python train.py --num_hidden_layers=16 --num_attention_heads=9 --intermediate_size=1728 --rope_fraction=1.0 --tie_word_embeddings=true --lr_mult_o=1.15 --lr_head=0.00363 --max_grad_norm=1.0 --decay_shape="linear" --max_seq_len=1024 --train_tokens=953900000
Each number is 128 + 32 x the weight over its row's rms, rounded and kept within 0 to 255. Layers, rows and columns count from 0. The size above them is the row's rms in percent of the matrix's.

# layer 13 attention output (transposed), 576x576, rms 0.0276, rows 449-455, columns 0-95
size [ 85  87  87  90  85  86  80]
[[120 108 135 207 114 144 180 117  92 157 174 100 118 123 144 129  94 167 169 155 136  78 151  86 126 121 133 135 176  87 117 145  69 145 154 170 172 146 111 137  97 130  87 146 120 170  82 134 142  69  42 192 110  97  93 135 139 102 142 199 135 110 194 165 138 140 117 105 117 141 150 132 118 109 155  74  89 167 169 101  92 125 121 163 128 108 141  98 123 122 136 118 164  93 139 150]
 [129 129 100 118 187 105  87 127 236 101 152 119 168 122  71 140  87 145  60 123 128 122 153 142 122 143 122 150 135 218 127 113 153 135 166 135 116 131 141 145  94 186 107 112 116  99 131 134 152 115  88 195 127 188 114 137 126 116 102  92 133 102 150 169 112 148  98  98 136 138 120 151 167  81 186 111 175  89 132 141 115  97 164 126 156  94 122 147  87 157 123  93 102 137 152 119]
 [111 131 143  73 145 151 172 109 135 104 121 144 138 127 152 183 146 119 196 167 170  91  97 145 127  98 200 134 143 114  86  96 149 175  95 121 143 108 169 143 170 194  93 183 113 151 101 134 116 135 167 127 145 175 152 130  72 154  96 139 116  91  98 136 117 173 183 181  98  93 140 142 111 152 110 138 114 141 144 153 119 160 173 107 132  89 149 113 114 113 177  65 164 121 130  86]
 [124 105 112 180 133 149 172 126 107 164 147  33 106 145  92 102 118 156 108 109 114 167 157 157  91 114 120 108  72 104  85 120 154 149 127 133 135  77 101 176 115 117 155 197 117 130  84 143 193 128  37 187  80 114 101 121 159 189 127 143  88 102 121  86 133 107 120 146 141 125 206 140 147  62 119  93  68 107 102 150  57 144  80 169  89  92 122 117 143 123 152 164 142  76  70 169]
 [104  94 204 157  81 122 161 106 123 139 135 149 115 103 105 118  94 156 190 110 179 128 162  69 199 115  99 168  93 133  78 172 107 125 101 145 134 139 113 123 175 142 109 152 135 114 131 111 143  85  83 116 149 150 133 128 134 154 166 157 151 134 179 146 131 109  77  80 123 117 123 156 147 147 115 168 131 117 125 151  98 158 185 133 154 122 132  95 121 110 115 101 163  92 148 155]
 [155 116 104 100  82 110 115  91 140 149 122 174 110 139 207 108 116 146  73 170 152 113  90 150  88 126 124  96 132 120 194  88 136  60 126 110 139  50  94 128 106 127 128  69 155 149 121  93 122 187 142 125 158 129 170 168  75 113  66 121  96  43 110 145  60 147 139 131 166 129  92  62 112  81 104 156 115 113 196  68 177 127 175  29 129 129 128 109  47 126  87 130 159 149  85 103]
 [128 114 102 126 110 155 134 176 151 135 133 175 152  92 146 161 141 138 123 123 125 156 178 177 158  94 139  74 102 116 172 164 200 111  90 102 202 108 138 120  85 119  90 157 125 191 118  94 152 102 109 115 104 164 158 121 112 132 157  98  67 141 182 133 156 107 138 132 129 122  61 129 131 166  90 152 131  62 154 129 129 132 121 119 129 123 141 132  78 116 116 138 167 150 110 132]]
# layer 13 attention value, 576x576, rms 0.0176, rows 450-456, columns 0-95
size [ 90  87  86  86  90  86  88]
[[134  64 106 148 154  12 138 126 158  74 178 132 132  74 136 114 132 192 102  83 153 125 117 131  86 158 112 142  90 115 107 179 205 148 135 126  94 103  87 147 130 129  82 120  45  59 173 119 102 131  82 124 108 121 160 147  83 132 115 137 128 159 115 127 139 113 142 122 123 179  96 138 126 195 155 110 114 113 137  63 175 109  85 194 121 113 121 151 132 102 121 137 100  91 199 125]
 [112 111 176 129 175  84 152 115 117 101  80 153 123 102 171 134 125 162 138 133 157  26 127  83 135 111 190 162  72 148 168 158 149  95  95  66 148 115 157 127 156 190  98 172 137  44 108 150 113 158 120  74  90 166 189 152 107 106 133 141 138 125 129 137 159 142 133 179 118 185 126 171 121 146 113  91  56 165 133 119 102 191 166 120 108 144 117 104 118 116 155 136 133 106 163 134]
 [165 125 125 149 178 136 169 149 127  91 192 112 134 130 151  73 129 119 159 138  73  79 134 142 181 102  84 109 160 134 145 122 103 172 121 201  94 141  60 115  77 147 177 117  95 145 127  93 182 148 104 132 161  97 164  82 144  97  45 193 104  97 156 161  92 112 160 133 104 150 134 121 153 125 142 136  89 128 115  79 188 136  78 137 119 158 117 168  85 156 185 185 125 175 125 117]
 [145 115 151 177 146 113 155 170 121 166 154 156 169  80 139 154 108 135 143 138 138  99 128 135 127 201 134 130 160  99  92 151  70 112 100 171 146 102  79 124  89 131  99 171 142  59 130 143  89 104 109 119 105 183 116 128 117 137 159 171 137  95 110 118  59 147 130  91 106 120  98 103 114 107  95 118  95 103 101 121 118 124 116 207 109 110 114 111 100 162 142 108 179 129 192 154]
 [201 108 100  98  75 123 122 105 132 124 124 155  49 128 138  74 124 150 136 122 101 144 124  53 121  76 117 124  75  83 143 103 246  72 101 126 130 144 159 134 132 168 104 174  92 153 120 101 131 161 122 188 168  95 144 150 136  64 102 111  57 133 150 138 167 125 143 142 144 113  91 167 121 133 152 133 113 168 192  97 106 133 159 184 181 121  95  89 133  55 164 124  97 145 107 115]
 [148 147 152 146 129 103 115 145 146  98 159 173 135  90 103 172 196 140  93  92 124 129  96 122 154 118  94 123  67 169 133 160 216 131  95 137 152  87 136 129 165 119 120 145  61 161 112 132 141  94  76 135 114 132 121 119 148 144 140 142 146 152 111 143 154 126 110 131  98 174 106 140 101 163 113  71 142 124 126 156 163  94 122 162 102 165  91 125 202  76  68 176 187 119 131 123]
 [ 68 107 128 129 113  89 100 181 148 129 143 140 184 165 119 160 159 141 123 141 133 163 147 141 177 102  90  85 155  95 107 165 120  97 117 106 189 106 131 105 239 150  85 125  93 177 166  95  94 132  91 167 148 149 177 105 126 102 120 162 114 162 134 141 133 144 117 158 184  69 143 171 129 132 120 139 129 102 121 176 129 162 201 133 119 162 104 117 145  92 147 150 155 109 100 112]]